{
  "n_layer": 9,
  "d_model": 128,
  "n_head": 2,
  "norm_place": "out",
  "qk_norm": true,
  "tie_embeddings": false,
  "init_std_o": 0.0519,
  "lr": 0.013,
  "lr_head": 0.0432,
  "doc_mask": true,
  "train_tokens": 109900000
}
Each number is 500 + 25 x the weight over its row's rms, rounded and kept within 0 to 999. Layers, rows and columns count from 0. Numbers have three digits each. The size before them is the row's rms in percent of the matrix's.

# layer 2 attention value, 128x128, rms 0.296, rows 88-127, columns 0-127
120:508497497468503462468530462478505473528475465508479475478500441536498532475520493536477548514515561509483462526513494508480507507488515458504498447495525485471530475489497500488497501533491494540489455512493463500469473486494476510520467516493506529460473541443511494473511502528488533475477506515489514484549508507481471534515487533546502475535478493489534520464477504535518459504502
097:532478527492533478516485487518482507508474463481471530501444489476480493538518497539547495516491552521481465490516516469472492512458465507504513508533485523487532513519493523525497485447521471502475530541503465555541493532496519547486502499523522502525532494520521521505500539500571472480512513521465508517496513515534507457498528524517518498503504549488500492540509480515529454497494
099:424501479478490528511477515486501473524538509496465515493484496521503465480491458505509521478528552519570512488510540505469506508521500506494504483518519517480476523509492536510523498539527479487485534466475529488475539490505482561528546474481496536473462511535525504525482490467536465518507516496537501531463478499493542488527511508525501523524476506512478496504509539506492517507566
110:489515499491483484456561499463543549496495527500503484478534516523489447477475546473471514489444494478515538483497453517499494497498514487502506532534497515494471489458457442491483507527540466498526531543563551471535506524495495537471501473481529470501518511480539495499505513474493532490526464497484481499509489480513482479489477511513493519498497507516550541484491512510478488499497
102:500500507520475491485514511561512511479464488498486483524490453552495467530481464488485456467513510511513493473446489500521531504489561527461502451499443568510534479514476478512508503505487486479523494504520521481528517494487503532481526480481500509470518480463535493486471509505474489521519461474472473466498498460491469448470475473535535464488517507510477469497505506494529501486528
111:505514462533513480447490489496484499512504527522513529510518502504469477492494450522438491526527552514505493487512493502506509497549538494455520510517520462530507486467480525495497522494474468498423479514516523491490496520469502566457494459521531501487523515524494473522550480499497513494500546492502520521469513518511463494513504530521480504505479502543503478490464487464509557530534
109:514495504524504536494508519509537503490483534501485512525519468502509481484544521500533464515513521496506517457498468509465473493512503511474492429492489483520484486466467496504488468566506570482463482526500515468518513472476532496508474496486494506496486484511509488456519439503518470573491452535490474557503463483487520505502503519515517504496463462480526489508498509466494486554513
111:477496520479517521489515522486496567459503493506544509460534479506450481551484484532485503509458516499512487511504485516496514512499484490502513501489487557528540493517479519552489458481506519469506565472515520501502439484520458481491509474474534452511450473507478502489481495504517461478455512496541507503543528507490528477478478491501471502532508471522454502514491499521509505482535
099:495522540522545493471511487476455479498492491442490533433534508482510476498491546500485519507433519452517500477507464519493512540511481464510453474461541475524502447513538507504499508507548499508501490499527526496465476509500517469509490470533505516479471534495499495515506528508484459442484519554503518525495489480486493498494512515510515509518519532501497441476525500500514523495491
111:518533498528535509532522470466508471477498493475532496487539505510480461500526508462488572478494473500512451517512487517496500504527549535525495507463504505508539499498523461512500517453505471516486484473491464484482545493508494554455537498469478491490475515518525497498543497508501476525491534470543525503484499471513532551483509483516517510525489531524552451504526486471482525532492
116:480465497491517510505536503513489484469508513464510524523489502460457503464499534523483513522487565463478470507454544510511471490531506517522458496483511496468489490517526491514524509476495502554496475536507499503456462537521513514546533505477512548524520531494544459498513522477485529519520509475495489488469497471443538505552522534495518480509504454484503479522481528486508492455489
120:525495531502514480484466521507471537514495489459501533468504488482481529509473497545498526488516549456514475512470441523501476498471528538507499517478495515566470492501487489520507523439500552485471471528490488513476521484454492491505515506461525441474512551485470518516451525520500523522496516511492494500507500504477500490528469486488525504533504476481526497490501474467485564469493
113:483517488536501498521547503482523493528531507530512500567504504489473511487522486489474541502540528521519525475464476504484483507495551483510492537480521507515466472517545506550526506491500521488478478496472460521453512512488524495478514499517528485480461467510449505470541499490462508493494479459458504463522512532480549504500549440469501454513503488527511523507505478532517510510475
094:452530501519468450506543512556468505516523455495497513533531520512531495494497470512489496479524514503500503486501508479454482513471473515469486481502466504518510487533464482471532518499506520485526497487487549493552510511499497523486504529484494480465503498536512467513519522501475503483450534518472479470497493504466451499513528493513535504530451490486444558485472532464469554498503
115:500532462489518542514465539499516483481469511511463532511479495483480550489501489524455514500523517515478486513452503481516506530530516524483475516517500520507450571529497495510508486495543482506460510478496446495463495488536521538526483497504446502530483516440515498483506498484491525496520482492536545534517537467481454507506537516479522528498516474498509455531481476481499529490511
119:539519488500488483489481527474507508465471496581514510509482502502490501537477520470487490542511459508521523456491494510487462499507514505468485502467519514486525467510469499501489465479490515498530471489520525533468498479518444492477478475486503478456494484539591512464491498505499508463513500528498448489473521550515519479509518508491471490515503523498523489471523459480548476468532
106:525508502508508526471467521475523519487465483478467475463515490486492511497527536536499534480502483526553506488508491514511469491547496507493508483471481467480529496499484476484506567529524528539493527438485527520507534498552483470496542493509516518508456558540533513486529497481524461468491501530502491505483484556489516487470472484527510555515511500478503490506462522531527516526497
116:472542484485561502501497535494528525566543510463517486466490512480521498530513497464471514497492479506507439510502499468477498489509450508516456453470483489496535537513504502486527511527480486501493476550487539511462508482540482494477493464460457506527516525444518506468464487512496494512496542560475505484478496472483483512527497489503481481516490491501486469468501472501536514490490
117:528495532494459538518518493480511522517503475473495482473523528456485496499535485504500501510469499503503459525453548484528464517507521494507514507491520489480469489471492502482484475442502463539508462472503504483502471502508526463469483437487485531501448547470491506508534498526518494541519460515518451509525530506500527458439513550484506491498501510544490531489500499496524459478510
110:485492521496511550446490510507540495538533474476476526442536471497516444515517502513488528513527515492430493479488549525496531510508498498463531496501503485505487467535482503523462535504518531519497504501526509492501503452496463518453513499519484519497497455511503512452504485513561504495477502542469506521522481514527478496497480522469546501502475510508500515492502516524538548544525
091:517527455498516496520479466502468495455489552520510513521484506509504530505479530508511494507551515503514472517523459494476523502487547441513465461499505511478497532491492456490517514508458530482494475495517538487466525505496462518548495471496511483510543510502504544502490499520488499494514510549531509485491429548484512468476543497478549484479520502496518520514527514485497508436536
121:491506469468496529514506511506478488498508494485537511553467523482461520484512458520539511487522544462528518450536480447494487571457474516469491506487455485525482479505528514506495479516466475517502481460518486477452502480516448491515508529495480504543500491501503512496481518497500472473506490488486502481434523487481490473517454505542525540476492493498453494484473527495509472480484
113:514497521447499482505468485501534440523511535474475523545496497454537473479486501486501503500506543531518493477480493478481535485456502554473504521475502514483480510508472489472495512499522509462457487478503468474509500484481513510496474505475492503511495574516473499473452485526539524500487473473549476476488568506500517513508552472491536499490508493536545460503489503493489491469495
104:504487516499497525466512460549508559513526521499521515516517555480532520530517567445524506487488506507486530520463472475529514505462456481503500504479520507494507513530514531510487516499495517460490549479533511473496481496509468491501513531493463524467527456515473514525505496507501458500483501465495468503504481502475555507461509508568452475482513514501508466496508540502507526528479
110:479450481474499481533524538496516517453497503513523471482478489521492514488480522506506474470426494496513474469461487511521483476476494508487461506497458463453500504510480446553500549504508533510518485473529515549519525484526505542501507493472506498479492518514528472471503540456534499517465532478507534500523501519459539486499509484542505472480521498490523484530514476520542511467497
105:509456472523513504465496466505505485497476473521520519445500496527472500479514493517468525523517469526529515507505444504459532505551481496488520569515492493542510501561505503475505502492490517517495514506517477535522483513491518479517496483473490547525481536562544493524478490476543526523515480496486473489497494472504512446508478491517525449492482467470520529523479526502461467531496
102:504495490535461523495491487509491534451524476487505534474487496504515519527474533548565492505459510499483515489479495523516546534516512533486497511494497481453459472532477514522506519509515477530477516502497529509497491449486492508516467477496528495522487468505495471500518490498495453488473530482530462454506446528546491458523505433497531467503507490523499469470486540484500447507488
118:506521455453517478532491545521497465528481442509522502511503479492473494529477462488507481503488479499489572463527515492509544541470470532508465566541495504517488494488503506443505509459465469505499499470494497523517463525509510505495501535505513505474504492503482541463487501502487495477461468466469477481488525482529440517495497524532476489517500520519499454478501515528521525506499
101:510523514481527502487503544503492480513493557514490519511529478513481451486554526538540457509521523498497495518499523536515488486496526510497492508502477526495491522512523474476550473477490504503519441492545511459510513458506465507471510513482456495530518527494474529501500450447542458478501523507481494489546544470527501492503510476474459478494450476503487514472490516477509530489455
111:471483471486492512506473471504501477515482529452508475503453475530464490564486489542534522471493471470484472473511506508517493496461493471457500461548527490518476531482524507509495497496542509514512486458522494507525475507509537495499499501505520472512475543465538525536521513533487519477538578525514515524465510514497477489549507468467498539505530476522472513487482487471499517499524
112:469530489466493478504462524504478528513482537503480507478461455452547480506506485547509488522511475479511484485511510518538504529472526490507517524521530499519510488500513457521522469504466547495492533535471483479538530458533486494482511507509491459540472544451469480523489536533505538484505475485490490494518465485545522470467516518484513530490527484468489542484480492482519554505489
117:538512514493497465529485463484494495514434483510562506528458481469468490498527500535460506520506478503524507463504532475500492523476491510513505448499448442537510461483477489527527491481489513521492506484525491520527507507535519485527503509449470458477511511470491493524506514454465494517470461443482457514487503521531493490489527490487476491482471488531554505511507510534477501491487
103:510464464527499494508458503506461506477483513444520518473485483488509474509451517502478520500515531507530501468513493520498496518510475471484467468522492469491463493520506462530503473453462491521470496502486503512488467522461475540473543501474465503509476478471504518477495502530498508489482447524495499476500477474522480518464518509522457451535555458466493522521531454482534518477459
101:489521459505467519488508477495448439494544483517488524539513497506473470463529470469508472454510544488485518521518497527446531516501515509490492487524549480521469533506513517542512552547524452513492469497453521485473536510499506534479482509516502495493495511524522500484511534453473479470479513517504488540492526471471520507452504507502497489482488478506508491492462508489494536502447
100:491489532489476461522490531501461471509500520491514490476519464523538527518501485503471522492529457509462481488442534492503518514475478484518470486513503515478490541496526517509542492467518510495516523444515475438521497478487500443469509488499520522488517453563507503520484470519470493538506514512531514495517483495527498517544554491479525483525528449480544505509528462485503487486521
114:508508491509461477503509496514495459483497438487495519535479530475500447493494440534494477483502503488450489495490500488482511492573515513483515527499468480506479561482496464526504496471469536490529517478487522515490530517531480496499503495513543528473472499459534492484534455483546474475504504467476462494528485504477506485509499504491484537575502469478469517483497457520502491490516
102:478519507546485505575489520455514528499515531488485505525535504516486493476508511480518556533486474470491496551492500536499502520466504487506516522548499499463513491490478510485527522554471495519488489486498527524469519496462507492495465489502557487555519483482507479478511478508519517545537475495495498514471492555468525514515483502518472516474530546501546488554496530531484491515523
114:524510510495475508515490518511481450508485483529571518522509419534493482528506506460500504492491495511479469478489467470506494500485519516469507514500497522495508498504490457482504514471511491497507489509468504505510477525505525454505430474506512475489535488483529505539496470459515506473496483521464520463441455521554464526500495447495474515493515525481512496545513493465469471530529
112:504481501497484521496477499465531470490537492514491491466493461493493512485458494530489474457565515504467504527476517465553476503517487490497490472471498514503546466490538562518468498514501545515528480477513481546516466499478485509519487533453521481541458478519477498559491498502510468460503484509490512515532446519495499507477449512519485462485513528521510492517516545492508521518498
106:494511489532501500542529554469493480525452475482531496496493515513471506537514499542521543487479521501507487535497514544535487525519506512535521515473499442479521482492489523538519484542500490498470532511453499501511533480526486514455475505528471491536491471496510483498460518515525505495469541490469489525477526524450503487480507477514515479482536481488492578505532479519460524523479
# layer 2 attention output (transposed), 128x128, rms 0.266, rows 88-127, columns 0-127
126:489491504488501504497473527487481534490483481545466551485506500535489512540470519511445496525476522519481515535492508511542446518530534489446520472522483498493508529543519493502532527491484525469503484470495481493516490534533514514493496470477524503509485500506489542478532555507512501486514461520494529525540492520497505538474442489476514509484518490473503459500510508474509553429536
103:487478485530481481519468454514474524478504563529487481480473497509524526485516509509492502533465533518514533505497481452470506537482463499498499491506529487512524511475525503507522484488484557517520494516504508497480514516440463552510472556500488486480543572510554516480518508509497510463481506492514487519465491522501473478517488515531532507489492532467493473431529528488488507492513
098:512511484478479479514499503484521487449529496492517455484491514508496528504515537457490467486503517469506490511499512524507488465519509508493480448485518506504465521499477460498468460528474508528509540508468496448497498515493503486487530496546510523481497496469507501442440548499432518488523450510511504486504494493532480529552530517515505446499527476505565495483491490498495483487558
103:496500470522502496474525523535517459495492521475528569515499485530470500499513495528543512519490505526478489511490491496483505523473489502512455486493452534536490473509498520525520516502544542525514493463502466531482517539511482466465503470472475492510496486470531440444486478487528519526522469533497537476536476479480521448492538482494494504498473475495490535544506466489535474487525
104:492501491533501523523507519513494457502477485528483459479504461484501505469485493492486503509520491493483472544493472471502483485479534501452516495566492509470532531500504499514498495481484483500565498480523512485519548511499443530481534508517472483544478505457565490522443510516501480517516474545471493494476462470518513471506522538476517542463481458455497524507508486505526504476510
103:461494451528527526483543508475514491521528463560536490508528445496467502511503506478482439498450527514509495499518517507487532504519505480527522487526467507507501498498547498493489501518483540550470505542490516464498529477479543493488499482505488512511506522548491500465484453449452493517474488525488520494515502536484487530484510534466497502492464472499504464477476522524528537489475
111:504486491495454516495472493505465485527508512506531469475508531489434525496500494506467490502478537490554485527477497503512487488470485500532473491522492497499544522569537473516508522472494468492522506532483492565517456482519478466544476513485474493490455508440481518461464515519492474487475475486494510471501492489473481533550489497523461525511505466484453531525522523509507496510496
107:497545478497523510541532492468475435476496472464469505478500470567498474507517534533509487488490489504502529519473485499500516488503498480499532460529492525466500525467482455470508490456525517533505490544478516559514508474544516520481549461502484551518509478538538520519541517529479511504505512500506467497501507501485510502548511495491483452511502537470515475512494524506482488526527
099:505501487530482495538473513516502494457454493522466533508463491471467458474537492474496538470491507531528479491516471558482494526528530494474508498514476471524490508521526470482519519509514487510455495486493466490483512525480527528503485490488431561462505479471481471484517467489497493472504508498480505526502490503462447531491508531463482474480510530483495481490483521471448458506550
109:510486490529529462543506473519496490442476496501497488563481466532522507524514461525504487498494468425495486482480474555545511510467531510435509486520528483531465523497548519458479541494485455529471451531501476474492510507502483489492509493493462480487514490503486503492498499492497538503489455507510489498485484534492508522530498504444483521490484500541512463482484522494512499507501
106:474509530521513452483492483512513502483492508521527499484478531533514526515496504515501507496467523552460485503563474518501485519492501517457488528529514505487503465474470485465445527513515504536482503457513515476492497526525528503512502480549446451529497485487479469509533504528427508477507502477507490534499490524466473493494476479482523503502559460531474558506517524486520491495474
111:489511485491518542501493552515474493491515502498470522484473499489529507559464495537516525535475482493516464519508509542487510509512502477523563527503499458488499497478481462485507523536519462524498498527493517487517524474488501536522486509545491489524524525516522454508471485498482517518463497559471483505532494532466553461504457453464488496490503517523505495503474536467437499476517
110:489508503496584521505535498491483501502484521497541478519467515515502518520507507504482495512492512486477520521518514506540483447470515462496525526543495497502517496481510549525477497561466486512504478501506497484484532501498537502514464488497499509484506448523438560553482525508497468498544534530475523522527492490515439488487478457488494492530491522524482490520529513508489525551521
100:493480468471470513508474489536501464498499529512518479495523495498537479547469533499481462541500495482494492502486516512469470447562474503486522543523482472487482514491461503477536510504515486483449551499490522481507539483490517523489554501525498532511475477492522524515511492477516525535508481467493477505481464509510487455492510497476503474515505432464528514516506449509519471445529
105:514521521507493519443507546530539499491499464473486486491533485503532514500516531508530480523501476502456514455532478544505465513478519475498510478521537503501489464527519509497486512501458518480489567480456463487570513497486488495500500451496508493524515509507492480496516463519473446507477508548462507467466506517492515521502466473550471496499518497512487458501488562519501506519505
107:503543494476509517504542473463495474521478540502426502519532519496461476485493517491504500503511516521486482556541487504503533486476478491514488505500503477534497511486520528505517469508506545527521526525529486542485512533489547490497541503489505527506513495538492520486515510467493483481525509513495497525498507476459498531509507517500484534414524537534508519499492499505559507581521
107:481529506474493494546502512514495497467508498467445488549488536528502527536487522473487492459487472507535493481528497530516534487487499508523527455484529504520492552494491535504513486539493487497504507501549476452490495558516507472494482529463487540512483497464504467471485485503526532501507494479508514455444527445481523512518487481487508470485526500457482468449446501477506496487505
112:509524503509521487534561540493481537487458506490485516561512529448474478507465487510489509467477508502491500475508494488517477517545476538491521503509471494493466467480507491480508456448460471485513534491488475509501473497488514491502534533514521533512522506478517535484518478536497501484448490487434492464523507520483468519515498517431476509480508462499507512517459514508505545469505
111:480481512482556482530485491527483489479505482504450470539532545510476507489533481456474514476504483523496536500519481526514469523465486458493460543518463512486470535494454492461455521469488516499509513518483521504458495517457495484492464488503470525502533485516511445490540527493491467511510520496522488508516489467510501459496444483503505505497504551498512479539477511542540494481473
117:509452491488551513530488544487495483535503502495510473517503515538506466495497514468486562470482523517493468506462492485462469510519501555513459511451508487470527493508547476504492498511457498514543500486492471503522529504506534506574489492486455536510509477543524547449473463513480497518506484483502527505501472515460555512499498488497517478514489470485507449487489522499513498500497
097:517525478495508499511502485520521525485462508566483506496490507482503484490476550503541472492504474508444498477525526462496516478507554494532480499532522514536455495503457492509520489550514478538496504502531513522509509465558480514517498504529509473464487476495498493503533468507498475490485473542542458506518510429539495517532485550506488486446484483532473507482490504517492475530492
118:515532485457511469500509506520513478418459463493482531484495532467507537450501504491472474544455494458539507539531503519482503485532500498498559528485525531538518497516461482498500482503489490509495498517470557485522502519485520494523560503505470512495480465460511499461501493520496518499489496489499523498523542510505488523499488526516549531548536523466515505510498491529527478500499
109:473496482504496500496496538518544479486500549497491487457520504496537509521470444506502530493476511451530522459474503511503480525493504508461459519501520544484504532544497463540495490539496510484481488510504494498514509515547487500514469481514515499513501518465539489510457530521467481477468486547452510515493518513466500459510468480542461502493482488525526454496534472557533480538499
102:476480501535524493476531466493493477485491525447547474532488475509473493473511468490539579496542505505514506498506498502461487518532542498559543481507497501529493544512492434493473508473533493490470485503491497519516495491542531488537503518499513531470500505491504477546530515520540478510507466471483538530504487451508458497506501526504511480535468502467475509493468495532489509509509
110:526516485501475541491536495503505465513494525516485517505494493571515491479492494511528462514546516557507477523515486514515499514495505506438479497510530488512494531435442505497466513502467510486543501515535494473498529518515485503509511477506466501535463475488474505501510568526540536474481458468481506462510506498493465472486490509491489492450485472549449507488501498515467481512486
106:496482498484459526519473519474480532507514458517524493494498510531494492504540531521506518478474460509497521484529540480512521474487506508532488511508543517463487541434524486510511542520515507538482483517499448518491501503526465515510495479508499495521488488467546464478454483499511548548526513471496532492488512480473506500486508492507526513501514485518553554505573549517528535511516
104:495500542525493528524488511535485505476505496499470467535509507524483513490547498516569485540463522497522464496515477488492510510522587513487499518492491464490503486480491507486507482517537499513545473467495506489501529480545529482534486476535499509505468515519481530513499507406514488494483563492540509499458526498505525467496531499518528463472508500497520518496491513538503471508495
106:508536513500468542501471543468493507435483504482513526537524482467547529499520472457497510542502514508507513547490496484512498547492463533478519513507521509477487538521502514514499498515473502472460445497530545499516520508462526521453550497494487520529540506515525525526517485494505486542448506486503516510489438503485500533484513525499492499523493543482527504502482463511528504526530
108:510503522436548503469494513483527496474451506493469499505506470503453483543532503502472514493494497485479485526520498505470537491496465534455507556523531558501495449514487489511509495505532502433478467502515533544519494471513460485523524502504468505477489535513510507485486487528468515479442489505493503494477490504537508464491506488509474519486513475492514483490458473469522562507483
103:461546522478474493513524483530529479563513447477489500550530539511533470505463541481483419478502474538478500549495505511469481493484521478481501505487483468534458513504490524506494443477476487482501457488482515469510523500501495506500484481521501474468493507490523505448519467460457522488482480517476490479496509489496527526477505509527491490514493530478522484513501541512472483501475
111:487495474453517483464541548498487523508491516495513464489541516505527477522485520462519496473465509500482444537491502527470505530504489536501512513460476519494517502499473522488472534539515450526515490513516500506544487475497444511479494526478509479483457538550538480474480495532530474514516536524537507477517501510517517471468499506557499492507526549491493461507456481523478477496514
116:541532447525477502504505477495490429469487464568508475493517545501529529521490509486484504502476479463500528484497504517515480563452469480471522484536487502501520500506490532499504511524535511490522494510561506506486488492456513460538507533529477507468450482519519469528512497496553485507529536494500555518522501508507482486499497503498479518510510502490515518536550482519488529509489
109:460526501494486487515528521487509541485524505552506519520510477501507478507492468487517503546541501548492482509546502493512505533489474548526562523513513521521500483522482491528475492506467479507516462485466471543508488520472456495500530498511450508474494504535479475514500507486476512462481505471534497532541486548508541528562505501474494506497512481467492461500531484536472473489554
097:553536471525511509485502444523502508470514486512536489483538471516501509551524473485478492501450480510492463493516494524518479466524499524494495526479507491514504493502464499507509519516477488477497495473446520449476524488517504454521478421460480468473499490471473517474475498514477514547500483487492482545533486482516506532505519529526487502462526504475524482472516458498530514448526
095:500509465475468503516521540467522486552494507524485502496524478504476503501524524506521529454528487499519498485470503496528495495523469498518436531510583477473460479511514499420490522459481510519512488473511501490539514543517502501505498505542509483453497477508524531561504519471483464458494504523518475496519451518519508515451495496507472477505502498483529515542488519497500507506490
119:495483479535513520533525484479532510479508498485468524533514526525514510534565546488515479477497511450476509527505503497503479465468502505486504533468484501471553507509475531527516524504459458517495493478503544509527488519483473460488523504522525518564501466485502497532474515470471541471532486458474498491448475527494513508496519464488478498510549533491473466471490537504488494469502
110:531509526537524414533439488512461518497495501486529497500505494475511541451480516519491533536470508499522494511495489494483482509476454501533425495514494488531514511464489496493551493509483503503512516513507493466507485495556528526480490473510506447516468502504468461445518489495508478497503528514532535488511481514481515530493514491485486458508470494544480508535484472528514510494479
104:513493531524459530545531443500510525506518484488496569485528473475508497502485489523508484507462444468543480530471481462511488496485469526477470499512485463474480483510542527517504495558498542476486482476505482507477537548512480523509505522538510468469493480533489514488515478490507478463479495487478562491457460489487513530522512503537493530484489490506512526509491509510537477500471
107:507518467465516536512464461464522487507554447467502499471469535511500453465502482530486539485491509545512524467504511484473528497500514510449499469488479531528489455536478510455495519513485465470526524552534494504494545481520495541509519474515524474472495500539482508510459524496508513519506539467495519513493483492509529534493460460486501476492496505460492517464496515521504479507531
104:544499518540534470503525451468503508509433468518474458508522493525495481531458551463496520548454495483509478486502502480488514495509472462503564471479542461489522495484505504510522486489488488473518524490500512476505495505492478491502494509454490499498476510494463508462497518506514492505518544500548507485524507571490516478533528474460482477521479545537521517519511519522512483512475
# layer 2 MLP gate, 320x128, rms 0.315, rows 0-9, columns 0-127
103:517495481487534487519504496496474484449464477473557506490494485466467513453460536529438517495444531509477504534467503448527472524505500516491473546524505486497477516535461457537480499524499503519517497507480513523498492520524492514524526517551545518450508483475529517475493477483534491487497528511489500497483542518492491518519494511537496461532500493489518561530502475500516503510498
104:558500498486518479484489483528510492459455472496456512511554503530484514487469534500474514478502500535497493482509535495499529502494517494518494481486472528539467479498537504461478485501422509482540516469522492482487479500499523487523501521506531501467456450506518501513512500511486485509512467517482556458546496509475462536506470520496460516450499503515530558528519490517533510523512
095:492459530508513486515523486511534504482519490509524514529567527491479494492496543440468499521505486514495560483510506489483475496509492468481503497525544523508475505488482492532497533482493494451477481475511551511472506529497543565544482481482524537539483509524520470471522550529459491484516504537503505499500503455477524505514469476500510483491492528481504467517538487473470473528533
088:482496504508501508491498502495501531494484489515541450521493505445521498471532499474495511524494507520509473512478456436500467517461483513531486477516493506489518492510515485517479483515523479519522498442518498454502488476497527485466527463537526508550471469474543518460495520450487535488542473545493464511503526512499492537510504512497498488547463478424502509531493459481525503500472
103:475492471479474508540509484527483464495490460485542523483490532536541540471511485513488499466523527502501528509481539514491466494503507513470482511513500470497484456494500543504507512518538509472488446500535553537495455496494516514481538492475523542504537531504507529489559473470536526508518463500510491499486490505498528495556486524466517502452466501556530526486485501494515483531511
110:501483500495469519515482505487493508505495447517522505567513485536453517536510476512490504506472449498486547514520491488516509500446506514539515508528533499472473511522518450539481480509509538465501465525502502543486507538494475468461500524472504502494518518460481503458501509520447488539499503509462498512510555474531477499521497520480527552498526501513542535482517508455535497497490
095:494499525491508509448483502493507513490477505498498500486454482494489560503460563496526531549480467484522491455520500449485453499521473479565442512487513501503488518480446482518519540508510516518498523478494511531491496489529491538539487536484494517527502517446509472457476500466484473492500517487477465542532470490543496506519508505520519468480487475506510471537484505512492484508479
103:459479458451507474478497505519514532465497519514469508493479514494501513503448491467480486490486517533534481496497454498508448532495490464441505528551511525494547488498460488491468495533516479502471562505479503485470485512517509529537514480528519489482500495504530523500481496562501532498533508549516499485505516507523464474487470442512483505525463515478476471490506477469531491500530
099:544480489470508480524508482504525440482517448493488481503502532520493487498454543474507509527511498544493463479440525495489478491503475481502525534509533531507473509537494501517482477507544495509471510506505493534517517514505496512537520504494526513493491508452467511530474479512504498444528487477461467479505500523579461466508500489516480479497466519513486492531535460474493475505562
102:535465513528484492464507507482488462545532468466507483507470516506471535482524466538531489486521504485482567482476473476537532471531492507483456471499490510527476471496523494467522512513480501544494480518507479570474524573511511483501506486480481472500527494550476527554489493488468527485520452514506513515497540478495490531498512480482479486498525453489475519490497497503486491489506
# layer 2 MLP up, 320x128, rms 0.322, rows 0-9, columns 0-127
099:484536481467514508500516502522492511488473487478530505500537476505467519481482529549473508510473553536482524521493504491522485531503474519509487534533487486489461557526487467534484488521527514518474491481461526539489491540518497511545534516520553509468492498510541470468494482484538468498482544500470527503502505489505493510536499473506469481526493476502498551526545483524537513569518
107:483465478490539517540477501509475514478513527526458473489505462499552475510466517535507474483491514506530486505521518485448485484518484518483466518464489487498501514492446492541548452514522542502502505497420477489506487510528459518492490474528491488466483499551529490493549485509494451530520490520500482490482470505506557449533519508511502491530491469494503458494508504489524498509497
081:498514475503498521491481532466470473529478504475491492470418467525505518519528448557559490462514513499497466519471479488522521494521518516522502500476469479503518503517514508481509449501490514552500510492491472502519500463489467441473528507525491463495495507488481539550496478479526486502510479448496498495507476539509485497489530538489507508531508457534502528473473531515524540485506
097:526501514497534473470465542479506489497474463480506494560531466492485486489505481513469484534543479495496505448501486476502476488508525538468504504465460528519471471506477483545495508511468469507481515471483490505538511507523575545526512498539529519496510463485534514488496482507436493493496478535479539476481501521510511534495518479505482486559499452486488502506467483498503520467480
109:498514519463557526524541493482489490558502513523462521542522524454498483492513558520495462496509440490480473477545502448491526463478471485514455495485537503484473486497505531491495488466486542523513488497515508451474495493461500491506507566524478502542484481495496503514456520473514507502535534502536507474484514460515482510539505475498525497494506503532495481486498475516531480484508
100:507523500504491488485509503561490488497530529495481506455480488490540493472478520504506497478561506517527464507494498519479518485550477477453519503499475473547530495477463529498502523511485454564508532475506507472514473466484490517536501513524497520490497485541524487527527499485509493460493492536527511495486432539487531500474485471544459458519481534493474493517473479535473469513495
093:507523494482525498497483499493454494519534471482485516505547511510531467468515505508469494466547511513476488494517488531495483522472456470440509496478484510478506476506529508458506495504465489493502533534512471460482497495468527478494512464514497517500489493510543498557545455519548534464533507483493521453460480572491485525493486518485511505480520488444492524532477511499524531523482
094:544535518550482503532502485479486452514509499490519492546519482503523475502534516526529491516526486455476525510521557506491558464506484509528496508477481486509457517497537519499503513475460528503534472502495476489538517474472499468444491535489479515509533516494478483498515510453517474491495488463490484524493502497515532534525542546492507504474530472504558538504507497546468515503467
098:491481502507554471515529488501437576488530519529499498528507476437504497524509485528467488525492502500528513497528536502479496506521489475517478503472488490482468532470507479524542460490516497541504522509514507499449534486478514531523550546515543456528513497495491533485514479485508510467487500471518488514532496528536502519531522475461523467508478490466490476487456524512516518529496
112:503496513536485498496508526523531493576503498496525476486518551514468481449549458544502502472506488513539553502491482498536478505530497511520507487501456478498492486461516507475482466508504499507495538505497486523488519515542485460505550501485479509435538515530445517509517493508485488520502497522481529495524543518477521541502498501500451510470497458471467530517482487509479540493504
# layer 2 MLP down (transposed), 320x128, rms 0.293, rows 0-8, columns 0-127
102:497486509519494485473502493518550541539506519517472503501495517486525452528508481477518473512512442474528504460545500549454507482483486506506516465505478524516533426463495502485487498489514538512502514549510478504525505477507517489504492481488466450530497508509445529549476476526470519520520470495492479508542482471477515461486481479499477505485519510482508465490499522462490476440489
108:505486485509500482492537514500483438523474509508482521532533515505548510502493484476468509464474464493455462480466484478548509526499515528515500534509488445483491506552464498442506511525518465495505451481551509485487463485520479470466502470504532498503547483501484471513532490494499487490505559547473475525557542509489472494520490508471495525506478509500503495525505499506472509510534
092:495489529504525466551522450505535503497551468497515514525593492514482481477510545453486502513493466502496534487524524512464500499502484514508485534534530492500506487475500507514528547480480495446486490492520507511490495530497532552561484497494516532526481496505528469462522499509490497471528498522491521505475503472487521513491461485532513470479508532505511488534538456471499491541519
092:499515526504454528504511458543515539502495565531461510510460514515490513522484507500523515498471534508519498555495488547519497468529474508504469490528531530483481500495486549470510506503504509488532538525517521496491520494465441460516508479471453496494498506501488500500526506511539494504477528486532463546493537497502495440487483542513506482480528519528519491525497565468520479488519
104:492458502535473479529482492491514489475473547499510445536503466482522449496491505522540518492474524501493518457447450507504515462510456524463526509517491531521498546503463518524502503501513457523523502519469512487537493484469466510487490495493482526461490499494483491503548513505506472514468491508433511525482516518520483517463520532536506497535514488496494528538491468490451478526465
099:519493471508492515476498521476485530484446530483480505541487489478489508553485508500521526522532495521471505515495414483497522503436488504514488491532483544496515514531469472510487467457500484480531463502495501489480552505529513471518526468500491518494511480480522475546499514477467499544512519478480547515497537490501480475554534514456517513476547510521496493507551502504514515491525
098:522489501515483486479514498483527476479443521511510492523472459509471519495501570475539472504493467519513476499500516481490528469484542487564461511498512459512467557488456526485495524489483510535493501439503511495513505520525457524516504526494518478511508546486489477501491524474510495538447502491502502520483499441552546499473508517501514470498509502553513481473527500477495472510503
102:514497460474506484476494522516524548502514522488451508481502494496477525504469470478483495478530490528513454521485466484489454491484521497502479517532492525498575491509498489498505499536513485493501527502505494512483480530507497499548487463536530478487479470495562533500464472542516510509514518552520539459516483510522482506502485433509474503521456503489444489505499469439520500496538
101:483505488542489492488476524512545539545467484502487495510476529507526501454497492495484544530510494461477452516485488504527505501484482518452510514507460523438491520492495492516485541492528476490473511494510443492557478486494497481496466528509509517495497509502496473464499494453492497508522496518482470549476493450490495495418486486529516522441543497532503498503471502520473525477522